Weights of a small transformer language model: MLP 1920 GELU.
Each number is 50 + 12 x the weight over the matrix's rms, rounded and kept within 0 to 99. Layers, rows and columns count from 0.

# layer 3 MLP up, 1920x384, rms 0.161, rows 1595-1605, columns 0-63
34 65 39 54 62 64 61 45 47 42 62 48 60 50 50 62 27 45 60 41 56 49 45 51 30 39 30 62 53 28 56 58 35 52 57 43 66 50 49 51 54 78 43 36 58 30 60 44 51 40 43 65 48 52 49 54 51 53 64 67 48 54 51 65
63 67 55 86 44 28 58 35 64 32 61 58 46 62 35 51 69 40 59 50 59 53 64 43 50 67 40 43 74 43 50 67 44 52 38 29 37 35 54 75 38 41 51 53 67 58 53 52 84 40 55 66 45 48 66 60 32 43 54 33 51 37 53 46
44 60 38 38 47 47 39 49 36 69 45 81 23 52 56 55 51 59 54 74 70 47 58 46 47 52 54 52 84 42 46 30 62 43 49 58 39 57 53 62 62 59 63 55 58 61 70 67 61 34 79 47 39 58 35 27 35 42 61 56 40 50 33 36
50 41 49 80 42 60 50 47 43 61 40 39 50 57 52 45 51 57 63 46 53 70 67 59 31 44 36 39 44 52 38 43 51 62 32 29 42 75 72 65 57 45 49 45 70 70 63 76 30 72 30 54 42 49 62 77 38 57 34 49 47 36 56 46
53 41 58 53 52 65 64 48 47 47 32 41 43 75 36 63 44 63 47 62 44 38 50 51 66 57 48 44 52 49 46 34 52 28 64 50 49 56 44 43 47 50 38 38 43 51 56 47 54 36 45 35 65 44 32 24 33 40 51 47 53 52 78 41
51 29 54 43 64 61 40 67 52 39 60 51 69 56 57 58 71 62 37 20 33 38 59 64 41 53 30 60 66 45 54 49 39 30 62 60 28 57 88 37 61 45 38 45 42 47 42 60 28 63 66 68 50 32 48 57 60 34 50 41 48 38 52 52
49 79 38 52 39 65 38 50 55 49 55 60 64 53 31 38 27 69 48 42 57 57 38 48 59 35 41 56 65 52 42 65 45 58 56 45 44 35 26 49 61 59 52 60 60 32 48 65 59 66 60 42 52 55 51 73 31 48 64 50 43 57 55 52
44 74 55 50 69 37 43 50 47 71 44 66 46 55 61 59 59 68 36 33 43 53 47 20 47 59 54 49 46 59 57 42 60 50 56 27 34 52 37 43 30 50 52 48 35 54 46 52 46 36 46 47 47 59 50 59 47 44 65 34 49 78 52 46
54 52 52 53 49 59 40 21 54 47 62 57 54 49 36 52 46 40 49 41 45 75 39 57 48 51 30 15 55 71 44 35 70 62 70 43 44 28 48 58 69 53 39 38 70 27 43 43 51 45 51 62 64 57 67 41 48 38 65 45 40 38 54 50
73 36 65 40 77 36 65 27 74 65 53 46 42 54 63 74 38 63 56 56 47 60 50 49 64 45 47 64 39 61 40 39 33 63 51 53 51 50 59 55 66 56 50 50 53 50 49 58 59 75 70 35 59 24 49 53 35 57 53 55 74 42 40 52
53 37 69 51 51 38 33 59 39 47 41 77 40 50 54 64 52 40 44 42 44 48 42 37 53 55 62 61 26 65 43 59 57 64 36 68 31 79 65 34 34 66 42 64 52 45 43 46 57 58 47 89 42 47 65 52 51 46 34 56 35 76 56 70
# layer 3 MLP down (transposed), 1920x384, rms 0.149, rows 1595-1605, columns 0-63
59 47 68 58 59 42 48 54 52 51 58 47 47 39 52 55 60 64 54 73 66 35 22 62 53 63 66 48 36 59 53 38 53 46 50 59 58 71 38 30 55 55 47 73 47 50 40 59 61 49 64 45 34 55 53 59 53 38 60 48 56 61 58 47
32 41 32 39 60 56 56 68 35 48 58 34 47 26 79 35 48 68 35 60 26 45 52 54 69 59 57 58 58 39 47 50 65 63 59 66 57 43 42 52 51 45 63 54 54 56 64 60 40 63 31 42 58 50 48 53 47 59 52 57 52 54 33 67
62 40 40 60 47 47 60 68 68 59 49 48 55 23 66 66 53 41 44 56 54 40 61 60 68 45 61 57 44 43 52 54 52 57 27 56 39 69 33 50 88 34 57 74 62 66 43 77 58 37 49 73 26 59 48 22 35 47 53 74 38 46 53 38
47 68 59 42 59 54 52 47 55 56 61 72 62 31 62 34 56 46 41 51 47 57 20 41 43 21 61 56 36 51 47 60 46 54 39 75 36 64 23 50 51 53 66 41 44 57 35 43 43 48 47 64 59 68 55 34 52 44 20 50 47 33 45 70
45 45 44 36 54 57 40 56 64 44 61 67 42 48 53 46 47 46 48 80 22 56 32 46 72 44 43 28 65 44 36 56 35 49 48 57 53 55 41 43 47 36 52 51 45 47 47 54 63 76 23 51 42 37 46 60 59 66 53 53 43 40 33 56
27 67 44 51 35 58 51 32 42 53 54 64 47 57 64 28 46 53 47 55 67 57 56 48 51 43 70 32 48 52 47 46 50 67 31 47 65 49 30 61 32 53 44 51 47 44 59 46 52 60 59 50 66 54 46 56 53 60 53 69 44 45 37 50
53 44 55 64 35 42 70 53 59 60 45 37 74 61 72 64 66 97 45 88 36 43 28 50 55 64 37 49 41 40 36 52 60 58 55 66 42 59 41 25 49 47 58 48 57 44 36 58 54 35 44 31 46 48 38 47 49 33 50 38 33 56 54 60
45 48 55 59 50 50 67 42 44 37 40 35 39 70 52 49 63 53 46 41 34 57 63 50 70 38 33 57 42 47 54 67 53 58 66 56 58 59 45 24 36 35 57 48 44 55 50 46 43 44 64 65 50 46 54 46 55 21 17 36 55 44 46 51
35 49 53 44 49 50 61 72 43 62 54 57 44 37 51 49 40 45 51 49 78 66 44 47 65 47 75 67 44 42 42 38 25 41 60 48 37 48 47 34 45 61 77 66 37 54 48 56 41 68 44 25 58 44 56 57 75 51 41 50 65 46 48 44
67 46 44 65 51 44 53 58 34 45 52 62 75 38 40 54 57 61 51 22 48 50 68 66 52 41 35 49 51 28 54 42 40 37 52 69 49 41 35 49 63 35 50 67 58 45 70 44 67 46 48 50 53 59 61 57 59 52 39 61 74 51 24 46
40 70 43 48 67 42 59 36 56 71 47 47 54 47 49 17 41 59 54 53 40 60 58 64 55 39 57 40 64 38 31 58 55 37 38 43 55 36 33 46 51 55 66 39 46 51 86 51 55 63 37 63 34 51 51 32 49 46 39 31 66 35 62 49